Each number is 128 + 24 x the weight over its row's rms, rounded and kept within 0 to 255. Layers, rows and columns count from 0. Numbers have three digits each. The size before them is the row's rms in percent of the matrix's.

# layer 5 MLP down, 512x1344, rms 0.0517, rows 264-507, columns 112-167
102:130132075158109128134162155123120121125134153112110148137131173130097078148102116105129123145060129136143124079131117109155137121175091124112097124144103147133142079117
101:151084147145104115108110137178137120131121102126111139122138132111158140100111093146173084122167080098071163141109152114139128149087127147124139108134118107123107102179
098:154105132158115129149156175099112089104117181131135132107144129151135100136168134122169120117157076132111151080142159173126149127145113132135117109154152099118121127142
098:178136144127136107162130176169106065148198116152086138188124162137123146153112148136159117155128138139122125134132108123172117105146131154135118154159105154103095131086
096:106153118131122105128092181139123155142117138118128128147147103136140140126112092114138133114117139172105101173126144155127172108088115163094105142137084156144113142079
098:143113153119157122121119086098142082133100152122147093158132138110130097109117110167118125137150137107120134144112126165101092110130151115123155141117133112139150109152
101:140134150113102114184120152109108103138089151132132125174149152096111127132126118122137175169143135103117109109146117148125152140103107115097154124144159122107111124158
099:109153166120106147165148164138173153140211129101145127124106150139152156139113112166118107159105140135129122116118103145103138107090169151103142122115091106130133126137
095:101121102127114161138107146126150083127139110108131134159128143107110124112163119100127152100100137103137148145110141145187102083120141096122169153100179155144118153133
101:144126159181129136120121161194133115108086135094168157121124105088124131156089125099126136142120129131129123164118187140140112114127116097084123092114138122130160174167
098:129156159124090135143116136109144096135120120149134110129164161136149123129115138151088151158136105140126122118136183151133139123130094111117121144141080132094146127108
098:120147148135171166129112151130099119131127144147152112132122114119132135110078130131069106130146096165156100147127130157118159128154165146142138106122173098131105148131
097:131115176110128148098117113149150110159121173095190121109116105114173161122145168157164120168142096143145162131124101119088164119141158111105102099120137147146099126102
098:123102099140115099132140061159187115147101134126161156127151110123108141102137126152137086092108139184113139116182101106155142163121144109073145088152176094123144136114
102:159131165082095144148142096137123119119081096130162137148145118139130143150161148139104144158160090154104113117099096128149158107116132123157156125122113085133178110120
100:124103089138156139141119124141108105116127121156108160160166127128133146142156130166098122138107161157122142119149134147142127105102143086106129167134106175139083146168
100:162114076141144108098160123134183138132153134145162171109148101158105131081209108106141153148138105161134133135122147126113113094175122129115133146163121142133127161108
100:107091108115130120134130120155097132110119144135106112198101139100154152132145144158116180110132153133123142128132135144135094159135115131131107190128152118138122177103
098:133139159130157129139091154135091094160141153152135151098092174121112104110138150117091163131110112154135129095130122114142084132110125116096146144140140124125140119159
104:119117135110135066157163109116093101131104105111133133107057113143124142098141129153144126071090121179161137116174109133126140091100085059183149114147085133124123092145
101:144168153103083108165101136139131133102140129144144146071135105112159084157090143163154166124118094142113131180087137150125131109135041129104102155121100125154127097146
097:075114130102122130085121108140101136179112102168109150134115158161144146148115135123089142182134110125150112153115131110134154164145100101128157111144096159108125169130
096:101121149160119113156083107155134154104158095147094113105139150140148089126057127128070113081112159134109160162140115120092116111143128122134088128133111124162152111092
096:099120112144083136113140112164108074135128136125119165115130091072147119139158155119131171132117134156111110139107180090144105153118116149101099161150109164121104150130
096:172153166122100107144146139117104127105113111116128091126140138099139163160105114140132125112136109088154135072127134174138170148131111160113162126109124085133133155129
097:117088145132114108126160101151133122072115150122124146161113156121139079144137129157135148126071098144085096142143075101120113153115125105120138152150097115132099114142
097:117127093123186132117108154107105116096108130122159119141110210129141120123122147129143117164133144122135098119118076156127118151159155141153132162111094106139132129113
101:152086104160100124160138136152123150111138165130119104098108144095079106111121119098145155115172098080138156116086161146151107138106103131116096150136127120130110111155
100:159159155169135126101184131115137163123181066152132082107146113087126142130134160147100120121134101175096176089072156151094103135105123177128135148145143159157131136108
098:133209075108122145133131113144155128145122106135164150126169113141146116105124126107142079117117131145108127136147109103126124115113129091108125173137139104122130120106
101:126120129100121127148128105121118111162154148145131124133146120114105163131096151086134112123114140113116159134133123120115100108167100153141112166161099132188089101122
098:118098092143100099181129143126117109122094132141149159139139082119144115126121132129107105112104134119141097125114071112104133114163118150124115098132100105135155116114
098:148108193167086165119165120136148120101192112137173129132092127134160090146144091114159106143103211120153116159190136131148133125114099108071115075122116106145121145125
101:108091131100152136161099097118154116103110132110113090118171090178149161115088164130111137121132129118136146156143112091126165113147105104099182122088096168110132110124
097:158130124139116132126144175089125161122097085124130144146103109193135110112128138121145150150140159121113130092119172128160106120149159120100106139129101141134119121103
100:103132129120105157127132097145136104145150134110165122092109126150157129123085106085147113160114122125116125085130086107088138121131142084098144123111151145171156192143
099:134145127130111143127134134128132126156106116188156105169136131156154142151097117108108142117158136111187104108079114146126130122125136053092112129075138121107077131119
101:126157141141165133159135132131136121163134120126109106105135151130118164183138150153136129081181140179178143143137122141092099153108158123134147100134121093116143120117
103:118119108117131114126134150127137158141123108136154127145123113157106178118127148143093110089131180127142109092118133128194114119138185154139142093078145123173103120133
101:098144138121153113104094103101129111136105138121104074140094149091109101096097142128133132098111130152152117090165128103113128087131128125123138127147153163137120158134
098:108137121119113123166120119092128106113155120141115116163069108125151136103132142119148112109130126121133114117114119163131143141118107137138129129129123118132102155154
104:146113124145132128119144179125119076118176144103083132071132132109109097102139156103144137099140123149134117120139153115163135114126128131112136114111124117127131110142
101:083119165173134136120139116110142119121141141103137140098116143162110129120111149115087114159134137107101091104144134123129156132149114101151117117155140117122122108159
098:118133133134124172137100162142080152142106101158116126127171144126096094142183115148158136155130101135090127135101115109144118126136171155119155187120151101138121097121
100:155166141114138089184124115113125149160163141151109125137110106151141155116135139103140141149115186120148105126111150130122173104135187117107123110088132103149121103117
159:112150145121126111116147142136075098125143094128132114127136114147117142142122118138126135132138082101129168138148130116084158126155146115096141146116129133149130113148
104:126115126072172126123091146143091123116108148144122138079126115147146138128159118106125123159106176156170159122094128164122134133158120127116120142139130097131105098153
101:112132123096154124090152168091130095127122104141101202176122135137127153153158157153074147106147121183134143099105110130120123076126112105097154121125167125130109131149
101:122164119110131090126145134164177115081148117133084109118160157166106094093100135088137079152145077145156139131089123106104084104151143144159109145131135063152124134138
099:152124139143116155150176141126142137139144126162124075161135144128131118103119150127094144086136111164091105155115112123151111131157154101150171132125143116164138112110
102:147134153157096120130114104139121143106109131119136110116143158122137110163113119167164137093145135093114101144081193129120181094132132133153139143152127124147123160136
105:119091110157142135115123111141145132122137138094132107139153060157130050101118136132109141167107130114115156090128075139135116128111123137115126164104170173138104146113
100:171106167113135179121131091165129104092124134143108099093146126103133081121146158139136134179124086119123119111118136162106159110160104122124110112104139134132149107142
102:181142146129123134144175125122118119119136149154154117122091140140155126129131099130122121172152145131130112110169139126107126120086147164082143142107090118138116121121
099:149133125121117134145095130110166109162120145162130165131142138142153131173129160109159083129127084116149129122150196165133121134134135098169109129117160129095140120102
101:109153152118167152149119127120145110128140139086118142122126140156138118064123157144126132125157153162123127145111148119132169165149064174144128132104098107123161133133
101:119126124132127184145123128139121102182133129125124129082139120140134116165151121147108160122108092123147140121108138097110144141155180085106159163150125130146132106140
098:109166138115079136111136140144088128145131126094139137195090147101176171143136116137117167135141121141105107123093133152129137072094147131135112113132129111121100130113
095:139092101110093134139141106146090121107160118155106144076102152141111076129127121053082125134092137136116139128161116121170128108153166113118141130177122143137095127112
101:141118118143163095165143088125079144159131135116127095114095138156137126143089148123096141123159109113117109129172128101092149137139106138147154066124146143158145136150
100:139141137111151185136096133121116128124152126145134108120109143130149118149127080065148135130108098160134122156153126146095158136163092088103135112139123097139124136091
101:119145156143104100168142149130083121099131148141156132098110110119141114152120110187138125132147130139135111120110136073127173179083123169165155134156130119132164097130
101:124102142118100120137120092108099127112154095150186113114145127163137098145139129145126104145132130167147121145147124114136124080092141125120165149149076159112150115121
102:147154101083116119172140185140144132136176105110116109136155134115144088121167151091066113097100088148133131130142119145127096113164117121083116111153138160156097170130
102:128113113107103124114122163102145117101111131087164152100114080110099113121131178143131079119159126122198136146092144169145108130114096110098116149161103147127113161140
096:119185108129132125102106141072149121111135108138136134100115162112122088082120109134115084134127127134086112116119143147060122138145148121164105105115174074129115151150
098:118122120131158133086133158163158078125106149178157120138076147108149130125104154156148102125139135120139119156126133157107148106118134155139147148161126114133144126152
102:099132117087122143099102158107152135127171136150136078136141154106112106088141116135102110083099122100123143137122122134111131125136128144093125157125149097126130127111
101:179107078175168156158132171124119098105109152116135119101117122103127115146131095124117133125132175109149108159155126157144092158136137152112145127125158129146087128144
097:103148162168101145140171149129165133140109152105158086105081129130137142093098126114107150175140158145131118131161136127123145126155114113113189121128142111132166138069
097:090171165180151129183138107117081136179100116096147156146102179163129123147072077106071101098158119150111092112122166082108123107121135156130152128130086149140129138128
108:111072124098172079116114084125132142127138143106100096079124118117166148110126092078129111133113109144106155114136108113141153129144097155099157097150116120143100127132
098:128053148145159101112106135133100104107142177137147122132132103079105102090122135157134103145172094080110118133125120112164141147091167110135107140134142159155145112075
104:180141124075098111145146133163138129118132140137104172103121125173124155157124121139149132129160085080111136102172161125122127096113141123123126153138122133120108150133
100:103115137117151168083153141124138119126145124112134149121147157130108126127154120145123099182141147107143133128163128107126101132120155108166109120164108139118140112145
096:127128116102160126088123092137154101171134185089125128117088127148169127135122146161123125117118124154167181115127097169121154138131152160117116145125146156129135132178
101:109123107139099161182137138071104113096114142134095080146109116152089143153106146060118113158114083119110142138148142124133106129107116105138150120142158144091128168119
098:097130164133101138138168096128109114108126117163087113162128106138169150155099130144136094119108111140154159150097122104151124165108102130154121149152129116133109184112
101:120099094126138113137110150145134106162123094135172105120116107083116124098173096166147161141157102104120087144105125108131105178092115102105134115118101113111148162117
097:149140140110120131151135153143096125109102096138134135179113098134080132106129110125090120110088187135124164081102122166145123118086098151191098172126124135128133129124
095:095162169109083145128143130115139119078124121134127172100098094152131150100119134150160169109120139096159123090141155121101109142124168147081135113122140135130132139173
099:123124162166161138112147132094110132098127148109124136149156105138131117133136098135105089126112111124095145136128114158141144151100178180112107154129110114095118119135
099:139171139168148133112116087150149073118139121164106124138083117118104114141121120094098058107122121131104115092116140125121129110140100132125143143126153134120119121155
101:141132113135141150161146125143142089106143170118116123132085155096165111121130120140167109195112111173152129124105145111186144115102125139097158114134164113083176136115
097:171108108129121159132131145111105127137161094140096094096105109128142159163103146084150164127136126170122098120158148123148108113145145148128119108116145178129115110109
101:123128118139127094161148119120136135154094133140117158131144111145116130106105166160122145098138098094144110085138137143129082069162129095135120123128122126129145095124
163:129136167112109091153132134105141114104112137146139154109141106111133129122157138130160100149117181106144093146147152116096123129151076103113121168141098138113111142176
099:113138091119135120144128099125065131136121116128112125093126076140115159153125145077116117123129096126120143098122103117117151123169139135086120094118080089160131081133
104:117151133112126118119112130155130107103122102139169115127137146092122116159146151121141121099112081112150163121144107107109155139109154136162160140098135087123131163151
098:097136113152156124071126127093110143122162104146150161138088132079131108135117162084167121139139138118186126142148110082156122132148107104141153100120125116139130128125
096:126082162103140156118088063160136148096108119183144090133106120108073137089157154101138138123110150120094092111097081124149151161150112127131115136165124092121141125110
100:125125134194152136123138119118153136093138138091114089132142130137107083111134103083145148077132146111127133119138090140102169123120140114150133127159106153120123115131
099:095136123108114121130114126157143178128146111207135102153102149126129167125138141121119168108172164161103107124123154202114155148099106121114167139165148100123131170119
100:153142124130134112117111120111165088162107158135109131146089139141129146149160157148087168127162140072106110133145102126130137103157115098101133137137150118155142134120
102:171130140126117097107144091168102164165132131118121136175110119144169116124135121175109130162142142120120126133085086142110149168097160081121107119157141104137141118101
099:123116174118186112116124138133107155138075106154124151110149158128140101134106122096101118141100124118129124139127094142162160119141087113142125118104162067143114142137
101:147170165170143111123087147150119142137099145123125133112130122153060120119134164145136144116123119108151122129088154089133135141151174114076143108128122095068128143127
099:095140141145112119115124121133134145115148137135081117158126143104116118074146137103138149130109150156111150145175120131153183115124125089147165157195144157133143132103
099:108111144118136112107131126105174122126151115175120120136096113088118117132123115123090041129136108136143135169118088114121136113162185124124163077091169146122112156113
100:114094150098169127111119120133128154144126066112107132083152109117124109107101132088124127154118101095107156108125098104145107134143157095141132087126141140097131148159
102:118135107120136116141140137112114094131137118120118091149138136121159102117119152108143124128144129133104139134120108128102142153135163145147113096171163160132142148159
101:145127112083104110113141104106062157092148124103095151164118118135154138106137130111136130094113152152160152125139102105104137125119106129102140126182098172118088149152
099:128090124128123140105111122120150136210113125132177117128139148156102138137146137148150111130095147152106111196131120119147091123103119069140112123134128152136140129152
100:134085156124139147125113083136081087084173136126169165118112111171133087167175130113148139150152045091114067129049126135131129139161169146097144135130100119155070130146
101:176069132137156106130145151168114101118170152140129124163087108099099122143165133134158146102136127128142102115108117169118100093111137113159091144120115128141168090131
096:094134136153097147114103119138096151129147188071092136054128111133103149151115115112132129159174150120107086108095083138146131165193118115145137117105097175153161113107
100:137104142101143095157119125116076147156125100146116086166140095156104095148162136130150146125123107100117074132143167158074154143163147143128122107128148148108169162116
102:180061133156112130103131164096167115112094140108110146149151146089111160137121173116144122159141091145112099130145146158139132076123109121182136127156162118151140105127
100:180123111127107129148141097172133072203127166152118125127140159118149138152113105141093137093112163136104095123125130105150164115186124170093123116120120122127131129140
100:137144115141111113132139116111127133124165173114125144132102110142119125129101140101171133140159112171143145150143108129119155163116176117117132089153097159101152129124
100:149082146148135121118124134087109117120136118135117137164129133104114148140109106143086069118186154139115092140128139141165114092108125136101107104142109164125139093116
101:119085127176129146099131153159117116126093120167117138109147087107144113152139115135143093112127084137113078156101084117137084144094119100132121158125152140146092146097
102:106123109113105122131132098106155120123123138139116086144107109134123174156099116135104113142171132117101175094159126144102119077138118128124112124088134122122155131117
099:143179125124149177138132117134122112152109166107175132182128176128102132172047128120157177152108144135136143092134077133134122125097137108092116080135134133181160115120
099:151090113143141117146137119114139149120123164115087100139125092106126161070104145160107091109122102173135127120165098134118125117115153137102098121151101108128122156125
105:159085148131102096144165119163095081098142144091149119116119143114131128112171116164095071123108099134129147107153130135168126081115145104108139103148143124143128089131
104:087124092127105165105102156104118163154132147142134149130111115143167125163110110143153151135134114141080128130125117090105137180112115137125129093124146075118099139105
101:139146111122154115114166113086103121126159124168117151163097165135130125114166156156128118153111163117127137125118111125121101135107134129111128117172138098126116114117
100:111121122146163157123137129071150133141082139173099158157164121161141097134109126147150139127161102104120123110132159159134152117190140111142115116148129154145094129124
101:149117180131084097149118138107151121113170117132154128156095151126136152138139142171143119167130120152104170180101166099103170135100167095160136103151127099100123125113
097:124086123168087126106160072124137115148161194136141145082167143140143121148156143116149161147161121173131125102149083079115158114157107144136161149161139116086147137142
105:096141147140142132116132115111102111131125128110131159141128132110115148141091116118113141116136131145134134078091156104119091086133122085149113139126098161101098131151
106:167133160113168163124138138132107151109127135111147131098157093136093117139123075153171128123104140102088148118122144116138081134106137119110094124114114077147110087120
099:136153104153164150186121136119128131083134158127110082075113161123159126091162107162098108092115147153145144150098147142147095169132115139123142134114136138098122164127
099:134104098142110093156171138132143116126125106123150133131103122174190113110100103144166082127131115136116131121092145125133133178060110118178148133153174128102110127103
103:109120104075093126120137105132097185147080066107147130148135163119116098163132114138135129129120103126139120138145093134157110136114124145091092144156175097154141119107
103:124152075151137150119084109116153140096136119090109112174113127084085141144099111130122156141087135121128138107110106148118144183106114146114131114168114121128133129134
099:110132115115196100145117141081120140145165121131086087132122104120113124139098147117162117094146098181150150142160142139158131085092121107167099130092158105147111105148
103:115118132109142114136178120119171143118107186125104123155090142110121109139105107131147112171109141139132112115147153149101103109133137138152136064142111116101136157130
101:131131161143117118124163139096140173136118165094146120101131145147130167109115162146108121115095136151143147092093124135109155196158131115181116103110130121151083154126
097:114114144159184140088117094101132161126123158130140084100121135096132134060121109107094119091166139132106109128179098088139111121101108109101123129134081132104120146121
096:133074148107121130124138129156090100134085171107106097120139116123148131118148134138146090095093151136148126153168131148110135167162142105157128095185155096145124174124
096:122129195113119134145129184129108145116107123120139148119122131142141111163104147113086101148113141161150133141140128144094125105102124129113172119135116156113125099128
102:135125144132152132133124138138147125106083126125155121093128178111119118090179151090146098127106152152128129150159149116176116126152124131097124107148134097102162114136
099:148110107123144138130109129158099128135153182128171147136143114134040149141127114160122144112122139145158123156144147157153106111078099124120090122139077146082142101124
103:096152165108130117130136139132124103105147176105119136075105111086094122118138118081115164136142123110075127124098128158114110128099136131152154118095152088144120098122
100:145141108172118112119112118129117144150133075136109098140149095125078137094122175150130105131104108174148148132169164079143163173137132152100120128098149146129125105144
100:113062145169132093115169125139168160145144130183102150099169116117119145117100117092135103140145094106129127095123112138143168180139095115141119124137078109163114159114
098:106124129153118149149080121076125139130149142098097099114096139128085116163111144120115141173114132088085086117139105134167144090132114114122101132083122136140134099159
096:083119134118156125137108103082162112180139134130112142167081150085124095114120138152144137145137156140097110123154078153156109121111141079154141130171114151124133116124
097:125139139170099144136108111182092112106076134112123141123150101151087092118166121162165132155132124132102079095157139147137087123109130142140119150098121137122101124137
097:140129149092155125124105116132150138128077057119192134136087141151102115112136126101117121121113148125113124153125145133123160112168119089156120143152138148128115096127
107:105136102097149127107114153106096076094127120135096144096075073135105147121136156131136122132130095088123139092109146122121148102122147140172115104119186096107135172140
097:099141145079156152195131149114160135146098124163131133132165130135124140152075110111141123107114127120131183126124106118133177138115168144116116131147114139146075126083
102:137137135169166127133143127156110128081129145145107139139161149132152156103145146138132132137166129163156168130139166121096128144132138118133118101152108134095100117131
097:142141140117138157118138122144166133126147142148143094121087101107139156114122116125095179102102146158108103137109149103106144079117140150148083099154137122143120107143
100:071145095134116114121145113103124146104128065155154114113148123135126107128136170108103139144109099155125117175091140143102145160121157119120107099103145128125161123120
098:159146124114190139126136149128111156125151165160120134119144074148141148133133151108152121103123138140116105121141142140135135141172094108099161119133132091107129099125
097:153129122091174090090148132148127115133106174144121128094119158115143146136143137108128148133131139104096124092126088085111122117134115117120085120125158092116128144132
097:126129144127143112116069096127122135149155145134143123160090123158120156096122141123133111098118104155124166101130146125098116124105105161124138131097166088131122141142
098:132097165147106151108143164133196123128104137083204137132103124120121174120179123107156155108162130144133153118110124133143121158140158115115115141104146164124154126158
098:130098115135134156133157164095138147182133130148106108111148141145132123142163134093118172159111130144143117077140143152161133108115104146132102127147112102135116161141
098:132172157106149139144162122097148140161111121161117083085124109122174149135151169156115174096124118119141119125120116170137189158088146139131115165132150137117150135126
099:139114131147090120134156122117142106124124094134108139132117138143145105099154148134114103132188108079146088173147145102148098134086137133089130138125126116133148157110
111:188141191113147111104117145114122119185098139182127115131151124184158133097101142116158132092104107138145099128163167123144135131127151135111122139124101162100110113139
097:071126120117155123151099116157155167132127121155109106125143099133135138078109143153132125120110116063127125152127128143086156134128157135130115088116151127101091154130
097:153092103139114152120095110124076168137161131110135116132147162190116112158113102149120110161128081184114144113132160136122118094144066118145091124130127109149117125130
104:137106122160086076128151112128086135129117134145114137149099139121078119186134138122100118101108115119090147112108161103152063123147105157137161089122154123142103150144
096:126130127118137128183147103152133145127172136116145124103153093165124118140107145107154126134122096115126131094141149128191149107121140123125123156128108150100088086133
098:146097060105128175166139139085116084152138097092149092137117114118087154088099126125158120153127089100166096145090119122129097161082114117121095122160139112092134152125
100:128117149140157148115141129136138154160091097092152157112128134139117148128125135179169128120175114110126122094117122161089088116164154110119149106138136151127143144149
100:129132124085106085148145097116127132129095144091167151131124072146123084138114146089131097119152138149121155116126118133145119148128134132100176149120156107095169160102
099:076097142130100096094136132066101147136093158125145103117142104104113166128115117145169092112151096119094126144150125173133100110094144119099109083124139151130100148080
097:110163130102137133117132133095128127112141190126112130134201109114166096140130164145102097135110127171132160142131141103102098123134151141122143100162129162093138127153
100:119117130127111157127117124149150130151135140069150109122151115146118143112126155164157132091128129119162122115114123094158119162153139137130123107064125121135115155143
098:162106105146119121131103089147142148086123065108069160136166137123135145109162152151080086163118121085104146074139152143103097133132168106160116152143119144113165084171
099:148128137127135103147135096131141172167104150089116086091134122114175173131108122126080100141168159154142162114137148133076109159101128130144138129147134105136125170114
102:109113124118122152107120155144157168103123121128167136125109136105094113087110145158142160157128117121111148112153148125140137113110140119129132103148147096115138159137
100:125153155099120125135158154130154115131096147124091125140125102098156147109084109114099115127127161148133129100121148143105105122116165114127131091150183143111122146134
099:109147122145092169107149122120122109130197125100142129132117136125126137150109129130095145141134156115103134176112086124156072156124087088099109177100145133145119122130
095:151119133105147122102125135097158111100125136140095116164097139140094102143138123145082142154115153087171062105099093095088143166105116106125138142135150148165124152103
103:102132091080085127117148142134134136101094157176114122114125126122122164103101143154181093147147168142138094135098170116137192139102175090111093126121130100104169145136
098:141116098084132144135142163120133115130125121126145146133162103143104105122123146139132093147130098098150179088155113148146148160117083139134147138150150123070120133152
095:138120158123144112126136125176107105192141136092136135151109125129130153164112085169132185182152117194170136125105085145120151157143134112109125108110124124156168109117
098:161130144161134215145117154147101127140152145095150114118140143127087137116103117130102114107110142181144102182084096147122121146116145077132138147127109112116133132147
096:149105158073133111108115096075139143099081120118122111096120138100083090162117146186116137092091111102088152107136132120091144092107110111107164174127129085096147092139
102:136108108110130095118150136161079069116127079131162144119120145156069137144161142110099119101145086143122130091123130136161135152104154147139157142125130098169091116117
101:140139135125165129097147141135128122139104121159181168144151141101098072167123124099158127123131141153116122172097116115097115143141133140127138095140138092124132126082
098:085142109124162103146105103146159126081132151096100137092108103101136126133083131134159112117129102101112126120093087100147121128139142138132101122153151091135139097137
103:133170142142167113158124150110146138107089114105152136099146115118123099152110132080109143122131127116102121158120139120143100125128150147131148162119150114100144126140
099:124106200113131124129092138142121176147166115112141101068136133170119118129132149155111084128137152120176159118118127156122096178136159121168098065082118138113116080120
101:152187154158148182141091089092164143127158171118087162095170104103137123133143095129146149110071137121105109165139113149117139129163147148150142146100142140099107138152
097:147147130111084140154134160136109113112132136157140138099111111130121131120087128120102093162157087120114114133119165158166101095133118165121134126160109137113100149129
099:106131054115114158098093159134138118107115151103143134130084117151131147137120119150098147139161114139099186119100086079145117077116151125186132117114141134143098093134
097:105178116127127121138152140149136151126143134097133081156135135094182121107151124116170121137127146160099156131131145127108106115105121176117120118133094148155079125149
096:106112126138155093126132105159106156135156109113081152129111128116138142118087106150142095157118113106145080078138123119127158127109110122105114141158150127145177140112
102:071092141128075091169112178168106155114124132182127145109087111144085140173126138104105161116121114163111129110120135136144119147134111126149182115135141102134135063105
099:150186127111118174126114108114090153131117120095132100167060162118148111142103093184094130108120125086140137103132123150114156139095081102159136151112118132130131119147
098:105129139080134146114155155121129161117144139086121127147104160116110155139088129113133141167155102193112158142140144092119143136112148098131110128177135102060117106111
099:100121147126077106113146121079104133131173126144095055104158110152122135129105123124074128132109114095131172097105138116081146132140120177091077142142147124167150137138
101:172181139113145137109105093144147141096122093105101127112148103090115131163140142158152126120084150147143105090131109115173131132136127132113170115134115161114061100140
100:126122121185124168128112136179112126137111132172136135150124151158116169171111135095109071102116125139129149117102105094107101098092138120135109091113169111140159137140
100:133140156088124131132091150090121143126124134119142140146185181156084117115132119133119061142171114115153106151160143145111161110112149103146140120103126108145141104155
101:124091176121135134125142143153110085134139133116114115104119100073133177121113109128130094101124155107138092168142148166149092119105104069118142140119108167159137087166
100:111114110148143081127133126148167147104130106148151140115110157111166161147156110144140145101143129102156125112136129102115132122131135123123135137172105119119120129148
104:137115111179101156146156170155100117125145161150109092100155107134085127126074133144121110145146128143121138105175116163133171126120088114092142143115093096133122113110
100:186164094160140148081120134118134146099156159139135081105088155114127131095128130168117154156137119165131142093123140119142110146142136164142066104090109176166126123092
104:165148026100107136108111126148137138132127169127120131128107126168164156148135092147123122081147110158183118122189123101134119166124159114121110167137116124133111120136
102:124145144103126128096098135084154129151117152105076148124092131164131099161146134138155090107126118149133114106122120122109103144114129103116122085121153117133136103156
101:139138167157127134132099110131171138091098162147153100133120117105095125149129141133140123138130118164096110147096096115111099165151126141114119100162117149102100102141
099:139111138132079090139139138127136137133136178143121156106156159135129167135164147104152102170102133169123124148101181160125157088112123116159115185110149144152124128117
100:096131145093100115114107160129124131125118129081175114138158108117107132151137115136161176159097169115168141156097160124121192105098140094111141116087083111141128118133
099:131125154135087114136079091106094156155131148122164109100133116127097138133093115107128140124066140082096122104162115139163141136183126126122132114109114162134156144133
103:121096118142132136118130145162101139147186123181118102155131121164109118150115102103101158087117151180171145116100135118143177138104116140123120162130161118114143109161
102:140125130159133136137111160105149087150145089124137108145119136108116153152150108185113171124108139128108133130098122127106099115106113099126108112126136172123142145146
099:120112170144108112129092141141099139121132147060135116168108119154121146159159132184108129133093139139143103154117103155155130153088103123140116136103108103112150146102
101:169099127113112144117143120134138089134109166192135146147141128118099150115145153142108194124104106145101122121133132079163124150083169189099096144138121096166144085146
099:085142118121143136107130122136129114135144125109136149124140144102140122132117127093109143144079076145084087166169137121097124099135119128155143112106125163161138070122
106:184136098109139172141125120133134123129161108130129108103154168116123138090116154127112121164177130152131148115142111121134133108163114163143137144160135161116090078111
099:139136149109097155129106101106120123122142141163163130110120139157162148177150097161132151101157086146102135128169143128120132112124100119065115149202119153148094135099
098:124114149139101145125126126080155109104135172136174168149162116120127113140121138149142141109153155157155086145111139145110096139112103144150149133145120139101144090133
098:123136138178115164123169161138121099139152128160095125157113140127081142145119136110138133136139135119137130082163156118134152114145150169144100116144114121116153118109
099:108150120110136172150141134110147093141121107129130136134145094095127079146144134196123155111111118117130161140143105126136100147121109154110134176122125093099158158112
100:131124167131150144143157136135149145140081139170111121148132137105129196055116122123130134171100125160147146169107159134103136110139152060137154148147112132206119148114
098:163106098082155070104112153129155160114157094132125127105141098165138095072146134128073143107126122082124143109126128144112156156147123095140145123133145163074139095139
092:108145127117076107124143165149117152122127137123132176120125132152165146100093166112148098136146080114164112099178109140119160113107109127117101136138154137167136135102
096:172118087139098132152141168104119146127100120148107120135121148142151110187145161145154130113163178120122124139119117114167167144140145147114114162132121123149136109131
099:139135100147100119135138133159122138139117121108146103139088148093143135111106134106145156164089116090149135100114119104139125112127129136140099102139123146127129144119
098:128170132141103179129139170119169112138167090160116094093122132161111124142127150159142136137153153141132143123131136129135105121090085116130127124120105121139116097154
098:119129130121120154100135128133076143104138119121161121148140130131137130150123165122156160132108102125109123100115107127119168082106151111148125095097146134117106127109
102:114127132133154113146143156140122133140150151096104133135162128176128177149158136106150119117119135133165119123133149162150140126121136120128109139077090164167138092122
102:160139146137145103147097111131149181154111132105132109137129159134173170175143150151150112105093118094114135148122116147105063140123144153135146139119140160152135088120
102:096122100104107140145141129095125132158165113133098152121095095162159129104144138124106143100138086129108135091150086090116136153137118102127146153128137126145168139132
101:124168121108095071120147145138178160102124085099104137148173117139129140124144169143147148135119138126121104094116111129141126105150122084143087117125125155129130109130
099:103150141136143120138080113084133138110103172161154115126099108117142175111119115166123128103114113116159102134125172132111132123147157152148092142164114138152115060129
095:149119117097121156100178151147091155136106131127101120131129103113100146084093100102151105118132135148110133163161122105113102097140131150126160121197166142116122124144
103:137112078129126104120123110101186101131110135161115109109113151119093104163123094110160143135107103093119128176118150123158156112139139131143163163129122174114160105132
098:137136121080151110127146145134127150146164117163091080125136130130163145142129137098113116131152117128123120107100137142115181157101122116122124154167108154098180165126
102:128136124099117120154128147126151143098128130114162083132121130140103140153106130126122124139094159163103127157090175124098127110111112139062133106095102114131120111135
096:214134134138147133158148129137130112167119140182149159123116116115187162127172128144111128118153131077097157153155138131147148131123153123123156107143137114124121104167
096:158138126112118149147151147101180165146133133112105123109131114126118122105131127124159158097132166078147124108100154173127115174125159111153121135102169147130116105157
096:106133164110136101109141128145105163148129137110145118116119154112174127116130164139183133099095133121149129127148143139111151157143099116164115116077078088100159139126
100:146098086119118122128141177142135147137138100170157117150150169126126121090144113070116146113148147129162119109134184112148179154147079110120157152104192179121092137120
101:164099120142114167185097153121132142121127084109123156154146109139157067139110150109122121153148109145139133179168118118129154137142126140133096134158105128119152133135
101:105154151081118114137142153167168144162118174178091130132180126166123116132095103152142110166124122115176135159121130134152107145135130153105124125165125152108150054155
102:129123189148164148129147142111141137103100153100135123116105139108173114127097131115123142132159110131128138071141104116184118125085155169159129100119128120123109130129
104:120105123166122088155119163105118136090178091149120125140132136132121136159149090105140121117128117099116102133119144099105159116115137135118139127099136104124139114136
096:173139120155091127145145149119099149090131150138109147125138115158120068141133094142144156120124112176106114117089131162121174139112134162152130146139127115151158152162
101:112155154144094120117160122100112124118158151092134152162109118167098134185111156138129134145168148113139141124199177115150106125130164169124171158095129067115142152088
100:145120129147103129123125165105144123177125115076172131146147112149127102090127141142121140125122120103157128145112134109134136170139162149100123107145133133147127150152
100:135180165092141090109170069102151184152123152097114109131099162095166138122138099145158123160126162171111142139131171073138129099136112122103165090107120138121155172098
101:138077178141132134113155162085146125126083136098102141142117138123170139152129107125144129099117140083080095128122148117169129128135140122123080128087125160101133158118
100:109133113116142160113114126147143139099143124088133158165141114096150136163121092131150138161110134144118149106129138144109087114132108140133121117124141144123132174123
101:121132101150092152152136102125104094134156151153135168143120132095120128137129110116116158149106157133130102151117123109122147119123074110116124115109131095151149165121